From a checkpoint of a small transformer trained on Wikipedia.
Size: width 832, MLP 1664 SwiGLU.
Training: a variant of Muon for these matrices, 1395M tokens, 5322 steps.
Each number is 128 + 24 x the weight over the matrix's rms, rounded and kept within 0 to 255. Layers, rows and columns count from 0.

# layer 4 MLP up, 1664x832, rms 0.0938, rows 127-148, columns 624-727
[[169 127 132 117 131 149 136  76 119 127 162 122 153 103 101  79 105 138 136 189 135 142  82 122  95 144 103 142  75 106 139 114 148 153 135 142 105 147 108 121 129 131 107 124 149 106 141 135 121 147 146 132 116 138 125 100 114 161 154 132 133  84 108 133 134 146 115 141  91 132 146 121 142  94  90  80  93 149 120 132 122 144 128 147 167 109 156  75 129 190  98 131 156 105  70 135 156 133 118 144  96 132  97 117]
 [ 94 110  99 124 130 127  97 189  91 116 120 153 166 158 141 131 117 141 104 135 117  75 137 147 145 113 130 140 126 116 120 164 128 157 113  84 112 125 108 134 113 149 109 135 109 110 159 132 128 160 115 134 144 187 117 130 104 106 118 156 125 139 142 120 111 171 115 142 154 173 163 158 113 150 108  81 134 164 137 169 161 133  95 115 168 126 145 143 136 119 120 130 112 140 136 161 144 145 138 119 137 111  96 128]
 [151 115 147 157 128 151 143 132 125 128  97 157  96 188  98 145 114 104 144 128 154  76 123 106 100 126 162 103  77  92 146 171 113 107 116  50 143 147 141 156 120 124 105 112 127 105 129 129 144 128  98 147 126 114  80 146 133  99  91 125 152 108  95 130 158 144 145 115 143 136 174 141 140 135 130 140 129 146 125 134 129 164 135 199 129  75 147 100  76 166  76 103 114 127 160 106 103 131 154 107 127 110 124 111]
 [160 138 174 108 119 130 130 132 120 133 126 114 157 115 152 125 110 108 120 122  95 108 124  78 101 123 115 135 131 125 117 133  98 154  74 132 110 162 137  71 113 142 114 154  82 127  74 121 144  94  97  98 122  91 127  65 108 148 140 128  91 101 103 111 126 108 151 133  85 122 164 113 109 133 127 120 173 121 162 116 139 158 131 108 113 113 131 118 132 115 139 116 122 114 101 129 129  89 162 137 166 134  59 123]
 [ 78 167 124 122 156 135  88 127 148 165 108 136 125 134 106 142 144 136 122  94 124 199 118 115 170 140  98 119 103  86  84 134 147 116 106 123 103 123 138 118 149 126 141 151 124 131  97 140 154  85 138 124 117 125 150 118 139 105 112 111 127 150 137 146  88 178 121 133 152 124 124 158 147 163 118 145 121 165  97 125 147 128 154 136 164 133 106 160 125 135 108 113 159 133  97  99  92 145 128 115 126 113  80 128]
 [108 125  98 118 139 112 143 108 129 160 143 110 153 179 161 137 163  90 104 171 122 139 162 131 125 151 140 185 138  99 132 118 115 109  61 126 179 132 131  97 125 153 116 114 124 143 115 129 116 168 143  82 129 144 132 142 164  91 105  96 170 127 135 107 100 128 102 159 147  84 114 142 121 151 131 141 137 138 194 137 159 119 137 152 124 131 123 117 135 106 154 123  91 126 192 139 140 106 133 135 131 150 136 103]
 [151 104 143 128 135 122 140 138 146 152 109 134 100 110 125 139 163 116 107 141 118 151 128 134 108 140 108 112 135 124 160 134  75 113 124 133 172 127 127 107 138 143 106  89 161 159 114  76 148 132 147 132 119 105 134  91 169 143 126 123 124 103 129 167 136 130  86 143 132 140 144  91 147 170  99 133 144 100 133 119 130 159  82 156 132 100 163 164 121 108 180  90 126 122 128 142 156 178 112 141 117 149 140 116]
 [119 167 129 127 123 163 101  68 134 122 134 142 138 149  82 138 138 136 171 126  84 156 124 106 142 101 138 116 152  88 112 142 158 130 122 119 117 144 148 164  45 184 187 131 191  97 110 106 138  95 149 115 142 124 129 178 103 145 131 170  95 122 127 138 132 135 113 132 184  90 164 154 165 113  96 123 106 134 170 124 126 150 149 157  90  86 152 155 110 109  99 143 139 157 136 115 148 128 134 167 137 123 104 148]
 [124 156 141 122 100 123  94 156 124 148 119 108 140 126 126 133 119 113 129 128 104 129 110 116 125 135 170 112 119 109 131 148 117 118 160 145 149 108 146 118 117 168  94 118 127 120 145  94 114 115 154 180 118 194  97 132 129 124 133 120 149 107 124 125 125  87  65 114  69 151 107  95 155  99 120 147 139 120 159 158  86 147 153 133 142 108 115 177 125 144 137 111 140 159 115 101  90 147 125  97 109 118 129 140]
 [183 114  95  97 175 181 121 133  92 144 163 117 131 166 149  87 147 132  69 149  98 158 151 123 143 136 111 107 120 114  84 163 139 149 110 154 115 129 144 133 127 143 140  80 165 104 128 180  95 134 186 143 151 143 125 157 111 105  99 152  60 126 124 148 138 121 117 160 173 175 113 102 158 135 118 143 172 127 142 123 119 112 126 134 112 127 153 172  80 116 146 115 144 134 119 156 113 148 144 153 122 135 107 125]
 [100 122 106 152  74  82 140 129 114 113 139 124  79 111 128 103 106  96  98 110  91 100 120 135 164 124 142 122 129  92 134  89 159 156 127 180 129 100 106 147 150 126 205 128 106  98 138 100 138 135 190 121 138 139 133 139 124 137 171 103 158 128 125 116 163  81 111 161  95  99 132 162 138 166 138 149 150 151 136 113 130 140 145 140 133 158 120 119 149 122 140 102  97 152 119 114 112 128 154 115 149  79  93 154]
 [149  81  87 125 136 134 165 113 144 129 127 136 119 100 154 151 132 116 161 132 106 151 148 191 181  97 188  91  99 153 172 104 129 154 138 157 170 135 111 129 122  90 144 147 107 121  94 107 114 114 155 110 136 112 107 115 137 131 119 150 142 155 137 165 118 128 142 158 124 114 104 107 137 126  81 148 119 107 122 127 141 162 116 144 109 118  87  94  91 159 126 145  98  99 124 117 158 157 186 163  97  82 103 125]
 [151 102 107  94 125 157 162 153 118 120 154 145 153 107 155 119  91 124 130 106 146 149 150 130 118 107 132 156 122 142 119 163  68 144 134 136 145  88 135 116 144 111  85 117 130 143  80 108 131 111 133  94 123 115 211  97 132 107 143 135 114 122 139 140 113 157 121 117 169 119 104 135 104  91 122 139 151 136 164 168 111 102 144 134 112 175 103 122  70 119 119 123 159 137 162 123 122 115 118 166 134 160 121 130]
 [106 166 119 120 148 170 125 190 147 123 149 121 111 132 142 141 139 115 127  91  59 124 171 129  90 126 117 138 106 113 145  82 116 130 101 110 116 122 128 108 116 131 112 113 144 118 178  88 163 118 132 156 148 101 158 108 101 126 165 142 112 161 122 115 133 137 129  99 131  86 139 111 144 126 120 137  93 138 150  90 153 132 155 118 124 131 135 173 132 111 122 136 126 152 114 134 119 116  88 137 137  83 144 163]
 [116 122 138 138 158 156 138 155  96 150 162 104 159 120  94 122 129 176 158 105 127 113 126 178 105 141 126 173 111 115  85 145 105 130 101  79 115 170 148 107 142 121 104 109 177 162 103 138 110 163 121 131 145 141 120 136 162 100 143 102 123 104 134 131 122 137 149  88  91 130  91 126 124 157 140 127 141 138 179 101 149 163 141  94 102 145 141 114  94  87 139 124  99 136 157 163 108 160 101 113 114 118 127 190]
 [126 119 104 164 148  92 145 187 132 143  88 130 131 164  62 154 170 136 100 119 113 139 155 101 122 150  95 115 150 123 108  93 157 127 117 142  98 131 133 154 118 109 145 141 167  95 116 135 142 121 149 120 154  80 126  99 158 149 136 123 111 154 132 115  94 132 126 150 153 127 104 135 106 105  72 156 161 140 137  80 102 114  60 152 128 160 129  98 120  99 125 125 156 149 157 171 163  98  87 123 167 106 140 163]
 [ 89 113 106 131 147 111  86 123 152 152 119 163 135 163 152  97 145 205 108 150 140 131 151 131 136 135  84  99  94 145 115 151 144 107 122 132 122 138 104 132 118  92 100 126 127 185 134 145 101  98 151 154 124 112 101 110 139 140 147 121 151 153 124 145 134 140 169 154  95 130 112  92 147 124 103 146 133 109 118 146 123 159 182 146 173 119 118 127 155 140 107 185 144 112 125 110 138 113 119 158 152 120 123 155]
 [149 154 131 124 106 105 116  92 150  96 128  94  75 104 153  83  90 124 147 135 125 116 106 148 100 110 125 119  92 142 115 129 105 132 112 145 134 117 129 153 104 112 182 114 136 110 112 116 118 148 161  72  92 100 136 119 107 152 126 110 159 142 114 102 125 107 181 120 160  86 161 115 124 103 109 138 127 165 129 147 105  86 105 113  95 116 103 160 136 144 100 125 136 190 137 128 144 123 102 149 148 121 121 139]
 [155 158 132 139 145 144 137 102 147  92 120  94 103 147 132 165 123 129 128  96  83 109 133 138 143 153 146 163 104  96 145 150 142 168 125 116 104 147 116 116 130 130 122 136 128 132 107  83 152 135 161 141 130  72 128  92  86  86 116 140 141  98 100 113 125 136 100 115 138  87 130 151 126 140 137 135 191 126 108 121 139  95 119 116 178 136 105  97 138 111 161 155 153 151 155 102 140 107 138 133  87 152 147  67]
 [147 102  97 123 133 151 106 170 102  96  84 127 127  93 170 128 135 142  91  80 130 138 115  87 138 106 140 112 164 113 135 139 151 136 118 110 108 161  87 133 172 167 115  98 146 134  85 133 119 111 141 118 141 130 168 105 128  94 163 159 129  88 140 138 132 138 104 155 114 117 120 126 166 158 133 113 114 166 127  97 153 144 166 125 102 117 137 102  99 127 108 148  78 131  94 123 124 129 121  73 122 162 123  99]
 [100 117 125 161  94 140  85 147 161 136 137 145  94 133 118 112 171 131 138 112 118 124 121 123 156 130  87 108  96 118  89 153 124 169 123 127 114 117 149 118 160 151 150 114 138  93 136 125 142 111 114  99 133 143 162 105 121 146 140 145 140 125  92 111 153 137 104 122 154 133 167 136 112 112 201 138 152 131 158 121 128  73 142 150 128 110 101 127 151 113 131 136 122 100 114 139 135 107 149 116 123 149 151 138]
 [136 186 111 130 136 163 150 154 114 152 146 131 100 157 186 131  90 131 163 123  71 114  92 111 119  48 157 140 111 118 101  98  87  81  95 162 131 151 106 132 116  88 146 159  95  99 117 147 132 129 114 136  69 123 100 147 139 116 126 130 165 161 141 104 108 153 126 137 135 127 136 127 136 147 136 108 148 107 125 122 106 158 119 149 124 132 117 144 124 184 109  86 108 113 145 136 115 174  76 140 100 144 133 167]]
# layer 4 MLP down (transposed), 1664x832, rms 0.178, rows 127-148, columns 624-727
[[109 131 132 142 141 138 128  93 132 142 114 113 143 128 165  84 155 124 156  99 114 144 111 114 149 164 115 109 168 175 145 156 104 137 106 155 112 132 106 150 112 109 162 130 107 104 148 138 110 110 138 167 140 127 125 147 146 163 124 160 133 119 150 142 138 135 138 135 178 158  71 115 128 182  86 146 122 119  97 140 150 103 136 135 149  92 105 139 162 166  91  98  89 152  95 120 112  94 113  98 129 147 125  73]
 [119 170 133 145 143 115 119 103 132 124 143 152 159 129 145  99 114 102 134  97 122 113 129 120 114 160 138 119 130 134 147 116  88 148  97 132 104 112 130 100 106  99 130  97 127 122 137 140 145 115 141 112 102  92 161 172  76  90 151 165 108 158 100 168 107 157 129 135 154 140 157 122 102 134 131 141 193  96 106 140 129 148 114 119 187 164 117 127 131 109 110 138 134 127  99  94 140 114 124 168 177 100 115 160]
 [151 122 128 138 150  81  99 133 146 128 175 166 147 122 122 128 115 114 136 134 152 141 120 135  99 175 139 133 163 101 137 131  85 152 106 139 148 120 143 138 105 140  79 121 137 137 131 105 142 141 134 152 159 138 137 119 157 109 105 128 132 124 186 120 134 107 163  96  77 165 133  99 110 114  91 136 149 165 104  95 122 169 158 170 132  95 141 145 118 172 160 125  87 122 127 137 133 140 166 131 132 137 116  99]
 [104 146 168 121 141 135 144 125  86 134 152 124 122 117 178 131 134 122  73 125 157 115 136  73 143 131 127 137  64  85 139 124 141 133 155 152  99 160 116 100 121 130 125 115 118 143  83 139 150 113 132  86 103 120 130 115  90 165 115 105 115 151 128  99 129 140 161 110 124 164 136 149 154 138 114 152 135 124 157 116  78 159 165 116 134  99 133 127 133  82 138 154 169 151 142 130 107 159  88 106 116 146 129  98]
 [125 151 124 111 101 160 134 149 131 133 148 113 103 161 168 176  95 120 117 112 146 129 130 111 160 160 144  93 121 155 136 141  99 132 144  96  93 150 119 107 145 152 161 134 136 126 118 140 143 139  99 143 138  74  94 172 136 127  68 107 103 144 146 144 125 132 124 128 125  79 156 124 149  92 170 128 138 146 150 148 132 122 142 138 120 141 140 126 133 154 109 142 140 124 100 159 144 151 139 133 161  84 143 160]
 [115 166 107 130 142 111 165 139 134 183 142 161 157 121 184 182 121 114 140 151 106  81 127 152 118 113  87 123 128  83 114  69 105 118  99 119 144  83 100 115 147 116 118 111 124 161 132 107 162 152 134  86 112 123 132 161 154 112 155 131 135 125 192 119 118 133 121 136 172 137 135 130 101 117 148 103 164  89 134 144 146 132 139 106 187 123 128 140 124 135 116 136  68 148 130 164 121 113 121 108 121 129 135 151]
 [120 124  94 121  96 137 136 141 146  85 119 100  51 125 117 113 157 102 152 135 118 121  78 135 137 165 115 116 151 119  94 153 109 119 111  92 105 151 140 139 166 169 116 131 116 131 143 102 180 138 152 103 141 132  91 133 131 120 123 143 144 135 149 132 108 102 113 135  95 140 148 111 143 134 117 106 113 141 166 114 136 129 100 104 176 110 136 157 163  92 144 148 135  98 118 121 140 153 129 118 116 146 146 146]
 [142 105  95  98 116 148 131 125 149 158 108 135 127 128 123  90 155 113 117 114 117 106 148 136 120 131  84 137 125  99  85 127 117 127 109 122 116  98 146 124  91 145  91 129 124 123 117 164 111 124 106 122  97 172 172 158 152 135 118 127 107 113 103 124 124 124 131 102 119 144 115 122 130 158 146 158 113 123 171 144 115 121 161 114 133 111 106 139 145 144  93 130 149 152 118 132 141  86  87 165 125 143 123 136]
 [127 132 112 154 164 128 152 123 107 157  90  91 159 113 130 139 147 130 123 120  69 106 110 128  96  99 157 145 135 125 110 113 118 125 134 129 137  64 133 151 127 155 145 163 163  73 119 108 110 104 109 167 132 134 136  99 118 129 179 114 141 116 120 151 135 109 129 147 116 122 115 140 126  94 144 151  99 136 147 154  99 129 121 164 136 109  89 136 125 130 160 172 115 117 132 104  73 108  88  74 155 139 102 171]
 [204 122 128 138 137 136 117 108 136 135 112 126 145 118 137  80 158 111 105 143  93 126 107 111 136 139 119 144 133  91 141 101 112 113 130 146 158 105 107  98 118 142 121 165 142 146 120 143 111 143 127 146 122 131 141 219 162 141  99 131  97 116 114 104 147 117 139 169 133  74 115 128 108 138 120 183 121 141 117 118 135  71 129 135 139 119 158 139 108  89 144 159 171 158  98 133 128 167 102 131 122  88  93  98]
 [133 161 130 154 131 141 133 103 103 110  96  91 126 155 132 116 111 165  85 124 141 108 101 159 100 100 109 200 129 155 119  86 167 162 144 157 145 106 106 182 146 151  89 122 107 123 145 106 131 111 172 121 152 111 199 113 140 147  99 201 197 100 107  90  98 127 152 154 167  82 121 124 102 145 137 105 133 126 137 165  91 124 160 144 134 170 124 108 109 134 130  92 117 182 126  92  99 132 108 120 161 102 107 165]
 [151 110  72 103 161 163 137 150 133 117  96 116 138 124 146 125  89 139 148 134 136 151 144 154 115 118 121 104 152 162 179 179 111 156 106 139  89 126 175 119 149 130 111 133 157 119 125 131 128  73 150 108 152 121 110  84 113 128 105 191  68 124 121 158 111 103 104 126 114 108 126 122 113 152  80 115 156 134 161  92 106 106 126  87 125 130 142 100 155 180 108 105 113 156  94 102 165 104 130 137 125 128 128 133]
 [111 145 174 114 100 131 136 159 155 141 114 148 105 132 160 145 124 136 123  97 104  87 123  97 140 147 117 106 161 110 156 111 156 133 128 101 139 134 123 104 137 112 104 132 117 132 107 110 144 127 156 130  76 145 147 112 128 137 168 141 151 112 159 115  89 128 137 114 134 122 155 112 123 128 103 134 127 125 105 130 133 157 118 142 126 133 142  96 124 150 129  69 168 138 112 104 135  89 141 111 161 124 107 137]
 [140 136 118  84 149 122 128 128 144 132 113 166 115 125 138 109 156 127 175  95  81 157 181 130 142  98 143 124 121 132 157 125  69 124 159 119 121 106 156 118  77 140 175 123 112 137 143 116 125 116 138 144 132 169 109 119 148 126 148 137 156 134  95 146 178 103  94 119 145 105 107 168 134 158 143 130  98 120 122 143 160  98  83 140 137 125 162 163 136 112 185 143 115 164 125 143 134 124 118 197 134 122 122 164]
 [106 153 124 124 148 162 132 125 121 167 190 118 134 124 133 134  88 160 133 140 119 152 117 162 112 146 118 141 134 125 147 152 155 111 135 123 137 158 132 113  90 140  87 104 117 142 164 101  99 152 126 124 117 138 105 127 137 130 150 151 127  64 140 143 111 138 124 125 134 105 167 133 190 102 109 136 147 164 114 127 133 101 114 103 131 181 158 143 134 119  94 136 108 130 106 113 123 130 125 165 151 124 116 134]
 [130 137 138 125 157 124 107 128  90 119 130 122 126 142 181 136 127 124 124 136 130 128 141 135  69 177 116 178 148 152 141 110  75 128 100 123 118 108  68 133 124 121 128 162 140 127 138 111 166 127 129 129 173 118 135 154 135 127 136 139 147 111 156 119 121 122 110 168 145 117  65 111 136 123 188 133 126 132 135 103 109 119 106 118 170 149  81 115 144 111 127 131 126 136 122  99  83 171 126 170 154 126 119 113]
 [ 69 102 116 133 173 125 126 153 169 119 141  97 142 177 112  97 118 137 153 126 119 127 136 113 106 186 119 104 124 136 141 120 113 112  90 120 121 124 108 127 162 128 155 135 119 130 117 125 175 101 135 136 134 108 151 131 131 138  58 157 144 151 104 172 143 105  89 162 127 115 180  89 102 143 105 167 107 119 101 126 132 135 171 133 155 150 123 131 145 109 101 144 144 131 119  98 130 125 143 114 146  87 128 113]
 [148 130 130 158 122 130 163 150 135 126 182 129 105 128 159 138 134 151 140 172 160 142 118 145  92 113  81 104 129 151 161 135 179  93 111 111 148 146 151 134  76 147 174 129 134 177  88 128  88 124 153 128  99  93 120 137 109 126 124 170 168 120 136 149 165 123 103 170 114 143 153 129 152 120 105 140  93 132 136 111 127 173 115 125  91 110 126 122 146 129 128 138 116 177 130 138 167 137 149 128 123 104 131 121]
 [137 123 128 173 168 132 145 129 150  90 105 107 163 108 173  97 147 113 138 179 123 186 144 105 143 143 106 109  86 120 130 107 135 146 102 150 134 164 128 139 101 168 139 112 138 129  98 122 159 118 121 134 133  92 132 125 141 109 104 124 122 110 129 156 119  88 119 118 119 136 134 148 187 144 152 126 136  87 117 143 145 151 140  88 186 114 113 142 149 125 150 144 151 128 131 118 155 153 124 164  84 128 173 116]
 [130 121 137 128 103 122 100 110  43 119 134 135 184 116  91 104 138 133 148 100 153 119 124 119  85 118 139 188  86 133 145 166 160 130 161 116 104 114 162 134 131 101 121 106 115  89 158 105 125 120 108 114  95 143 128  91 108 119 122 145 103 159 152 127 150 101 117 134  90 157 124 112 108 169 104 125 161  99 138 120 128 127 145 144 126 108 134 121 116  49 161 168 129 130 126 167 126 116 137 169 124 103 135 113]
 [130 163 163 123 107 136 131 130 102 106 132  87  83 106 120 105 153 123 138 141 110 124 115 153 110 147 151 140 106 171 153 101  98 131 110 115 127 123  98 101 165 150 122  88 113 108  99  87 115 173 161 102 165 142 131 102 106 107  97 139 121 129  84 124 121 132 159 110 103 125 162 115 101 107 165 126  99 169 117  74 133 106 150 167 127 121 153 168 112 123 124 111 164 129 136 114  91  95 144 124  97 143 115 118]
 [196 133 131 131 122 130 125 142 156 119 130 101 153 105 102 130 139 119 128 117 100 128 142 149 127 128 138 123 132 101 130 137 173 112 139 132 116 149 102 114 209 116 131  97 146  93  75  91  97 135 168 124 162  99 102  89 151 141 116 133 163 158 135 107 146 146 105 177 121  88 140 149  97 130  90 141 132 128 152 117 120 140  80 127 138 113 133 158  78 158 102  80 115 143 161 134 129 138 122 149 177 120 122 141]]
# layer 4 MLP gate, 1664x832, rms 0.0907, rows 128-149, columns 624-727
[[ 99 156 127 142  88 154 119 119 104 169 127 136 126  91 116 103 123 122 132 149 178 149 130 118 131 136 147 127 145 106  76 118 122 150 151 118 119 178 134 112  77 183  94 132 117 123  67 147 123 144  88 118 134 153 112 137 123 148 150 121 117 116 138 105 136 146 114 115 117  91 118 130 166  93 122 119 151 109  99 129 107 108 133  99 119 175 167 158 127 129 102 101 117 148 156 148  79 131 118  95 161 162 135 126]
 [101 144  94 107 129  94 104 126 104 119 110 127 110 107 105 171 145 152 155 122 144 119 119 130 158 134 143 142 116 134  87 127 129 140 132 121  96 128  77 131 149 106  77 119 145  96 123  99 100  82  96 135 109 166 149  61 140 159 132 125 134 121 117  90 147 160 139 107 101 114 131 144 122 130 148 144 115 151  96 126 149 137 129 162 125 127 175 113 129  85 127 100  85 167 197  95 128 148 151 169 118 147 118 127]
 [111 117 167 150 124  67 147 130 123 139 170 129 125 134 159 139 142 127  92 103 142 119 131 141 175 122 128 108  94 127 127 112 138 103 158 151 129 133 113 153 159 148 137 158 131  75 139 125 141 145 138  87  98 109 151  97 113 160 129 112 139 128 146 146  80  99 165 123 134 153 163 137 122 111 148 144 174 151 171 136 122 126 146 129 131 117 163 141 109 139 139 129 161 126 150 131 136 101 115 118 179 112 108 113]
 [106 138  82 153 139 144 168 143 117 150 157  56 159 120 141 121 111 109 153 136 148 158 113 105 136 107 103 121 135 145  88 136 111 109 120 138  99 104 123 149 141 112 133 156 130 122 126 149 114 131 143 120 115 147 135 130 133 155 117 128  82 120 183 135 111  95 163 123 157 162 107 115 131 110 141 121 146 120 181 147 130 116 164 100 114 112 112 113 135 145 103 122 118 102 100 124 105 138 143 106 139  78  94 143]
 [120 145 116 154 178 109 126 150 170 142 147 132 145 112 147  99 108  89  97 135 114 177 119  82  79 118 135 133 135  97 106  76 105 137 169 173 176 133 156 131 135 149 134 121 120  81 123 112 118 104 153  62 112 115 127 112 125 144 113 153 125 124 139 128 118 120 110 156 142  79 118 178 120 108 117  99 133 108  94 174 119 102 114 108 106 160 121 129 105 145  88 147 126 124 115 123 141  77 171 127 157 111 153 128]
 [156 135 122 164 129 107  82 143 143 105 126 142 126 110 114 111 135 105 147 123 128 125 112 126 153 132 107 104 119 152 110 144 131  84 133 124 113  75 153 123 113 115 123 112 119 137 112  96 112  95  89  72 141 117 123 133 119 143 139 113 125 100 136 137 101  65 154 151 125  81 144  89 104 139 143 147 135 136 159 140 121 115 128  83 169  94  84 170 121 118 134 132 131 130 168 104 119 128 109  89 123 125  89 129]
 [140 122 124 129 143 115 150 178 124 136 147 141 101 120 157 116 120 116 163  99 149  89 101 148 164 153 113 138  99 138 138  89 135 113 144 131  83 146  91 101 188  96  59 127 110 143 137 161 145 115 117 179 150 163 111 140 156 146 139  67 184 124 112 119 133 147 160 116 119 131 130 143 124 126 171  92  97 171 128 106 131 126 107 111 128 111 145 125 137 101 105 112 126 127 110 144 111 112 124 107 102 151 174  66]
 [165 102 141 128 165 122 162 116 135 142 126 102 145 124 149 141  99 102 109 114 111 132 119 137 121 160 148 139 120  91  97  82 145 137 152 134 103  62 129 128 160 143 134 140 157 153  76 125 118 119 147 135 150 102 182 101 145 158 147 132 201  96 123 110 163 116 130 144 103 157 129 160 122 180 150 195 116 142 139 124 136 139 128 141 131 117  99 128 139 148 120 143  81 157 127  86 156  85 132  86 122 142 136 154]
 [ 87  79 119 118 140 127 172 148 186 111 104 141  88  95 111 154 101  92 134 164 141 122 134 130 127 127 100 135 112 146 140 110 126 138 131 173 126 139  86 165 164 123 102 158 141 118 154 105 108 128 121 143 122 119 142 129 139 141 127 148 124  94 140 152 120 127 150 112 160 145 107 165 122 123 118 113  90 133 104 106 157 162 108 111 117 148 118 119 150  75 135 152 145  98 161 143  97 157 112 114 161 133 162 101]
 [151 119  98 131 126 136 106 133 159 152 111 147 105 136 111 123  62 119 104 131 160 119 147 105 134 139 153 155 189 110 111 110 171 141 123 163 157 102 103 140 120 178  89 148 116 139 158 148 125 124 106 124 130 111 159 122 168 145 119  95 158 106 135 132 142  89 133 104 146 117 182 143  82 128 134 108 141 162 144 132 104 164 128 157 147  91 129 138 146 111  96  76 150 128 111 143  79 177 143 132 161 110 150 131]
 [108 152  90 144 193 148 123 140 132  93 150 114 119 117  90 120 104 160 132 119 169 155 118 126 130 117 127 106 117 134 137 167  94 143 151 109  92 111 111 143 135 160 107 136 128 114 131 115 155 136 158 115 141 194 109 118 158 179 110 125 154  90 103 154 129  63 153 168 155 146 100  83 169 131 170 131  68 119 137 136 133 115 148 161 118 142 143 123 154 119 138 131 146 126 158 168 162 122 135 168 131 118 117 141]
 [110  79 144 140 154  99 150 121 107 133 170 134 119 157 114 155  84 126 139 132 110 115 154 182  65 133 148 128 141 112 122 145 136 115 116 104 132 131 130 162 104 126 127 122 117 110 100 148 133 117 113 123 113  91 116  99 130 124 134 173 115 119 124 131 133 134  86 133 173  87 132 165 145 135 103 140 124 109 132 142 102  95 137 109 133  82 131 164 157 131 100 122 145 131 127 128 113 114 123 153  76 107 121 135]
 [118 117 104 134 128  95 111 114 120 141  89 151 153  87 162 134 127 111 160 101 132 110 174 157 116 120 136 112 126 118  95 107 125 124 130 136 141 144 131 137 121 139  68 176 129 153 138 126 122 146 131 150 159 145 117 101  93 145 127 151 121 117 143 130 144 168 103 181 130 132 163 139 134 127  78 174 183 126 165 130  99 122 125 141  90 130 135 141 125  82 166 148  78 164 126 121 115  87 105  82 146  84 149 116]
 [115  93 127 123  88 124 139 127 147 119 100 179 132 136 150 153 148 121 129  89 165 122 130 117 109 129 208 113 170 119 155 138 102 102 117  60  69 160 118 120 184 125  92 110 123 159 131 150 131 192 181 113 144 104 116 133 130 153 103 104 174 138 177 123 150 119 115 137  72 131  94 109 121 157 125 107 135 131 131 113  67 169 122 143 134 110 105 128 127  96 144 139 131 123 111 132 123 130 132 152 116 118 151 113]
 [135 126  96 138 118 128 127 156 120 130 116 136 148 130  96 180 101 115 176 144 149 131 169 146 133 100 108 161 102 131 148 115  64 124 143  85 144 146 148 107 148 102 149 129 119 169  84 101 155 102 107 130 165 104 120 129  81  56 119 132 126 125 176 148 131 117 135 131  90 145 112 121 134 144 164 108 168 125 121  68 133 104 150 126 157  73  77 138 181 131 130 124 153  97 120 116 134 117 134 132 103 132 121 138]
 [153 178 161 126 163 107 144 116 139 118 179  99 102 137  79 143  76 145 120 165 140  95 124 114 138 114 134 118 120 125 173 103 114 146 143 188 140 113 139 143 124 108 106 133 103 165 120 125 146 112 159 106 145 100 132 121 122 179 119 116  95 106 118 129 158 100 145 148  99 113 173  92  99 135 137 138 122 173 125 115 112 157 139 146 135 147 102 167 113 112 154 159 155 101 129 140 136 106 116 163 126 134 112 158]
 [121 109 108 147 112 136 113 122  98 112 127 159 122 137  81 152  91 150 129 100 129 124 149 156 157 154 132 109 113 151 117 156 114 151 121  77 135 135 167 128 175 155 156 172 111 169  95 118 130 129  93 156 156 109 133 159 132  73 162 145 154 127 117 167 147 163  88 139 134 146  79 117 138 119 131 120 156 159 109 121 126 141 153 145 108 138 146 140 100 152 149 182 134 176 111 112  95 157 118 116  95 152 125 102]
 [133 120 117 123 129 151 122 119 120 121 117 110 113 144 121 161 129 150 131 197 110  79 135 155 116 160 151 122 105 101 140 150 147 122  96 113 102 125 102 123 154 111 127 153 105 161 146 118 118 135 129  93 141 116  90  99  65 142 159 102 128 126 125 132 117  95 102 121 148 163 113 108 165 164 156 112 162  78 160 114 145 124 112 156 183 145  69 153 132 165 152 115 149 111 108 139 140 130 157 118  99 182 134 111]
 [143  84 131 164 120 127 115 121 103 160 127 102 159 135 144 116 109 130 177 120 101 105 104 136  94 136 130  98 113 131 161 158 161 155 132 115  72 116 142 158 127 147 124  97 136 162 121  74 139 111  90 138 124 132 128  99 163 113 144 123 132 113 114 132 127 160 166 149  97 158 130 114  89 123 108 197 108 100 120 105 105 134 144 138 107 150 145 101  98 104 101 183 146 138  96  80  85  99 112 135  74 154 155 108]
 [109 149 152 123 144 115  99 149 125 112 127 151  93 114 117 100 116 133 137 122  77  99 131 122 120 124 126 118 124 202 126 132 102 132 113 104 146 110 172 111 100 150 137  99 129 129 135 140 124 127 122 168 129 112 167 112 172 147  81 154  77 116  85 135 124 139 110  96 160 127 122 166 103 162 121 119 120 113  97 141 140 158 158 108 118 148 152 109 154 171 175 117 144  87 117 108 139 125 170 120 136  82 111 129]
 [118 150 115 124 101 105 148 167 105 149 148  98  98 122 113  89 120 112 122 110 104 141 102 139 122 149  97 110  72 125 140  94 156 137 115 156 119 107 157 152 130 123 109 146 107 121  81  99  89 118 168 152 136 112  86 104 144  94 101 138 134 101  92  98 154 172 122 139 143  93 120 120 148 137 194 115  76 155 118 151 147 155 159 160 122 119 154 164 114 145 141 100 116 105 161 148 103 145 131 130 147 111  85 124]
 [146 160  82 139 157 132  89 157  98  94 138 123 101 119 101 133 147 123  66  92 143 149  99 137 154 147 157 126 138  93 123 124  50 169 148 156 167 106 145 107 160 104 107 141 100 111  89 149 141 119 140  42 125 217 140 141 123 112 130 139 158  83 121 181  99 164 124 182 153 201 100 167 122 185 105  99 113 110 111 106  81 102 119 134 150 127 142 124 112 148  84 147 122 129 118 119  91 145 167 122 137 134 115 121]]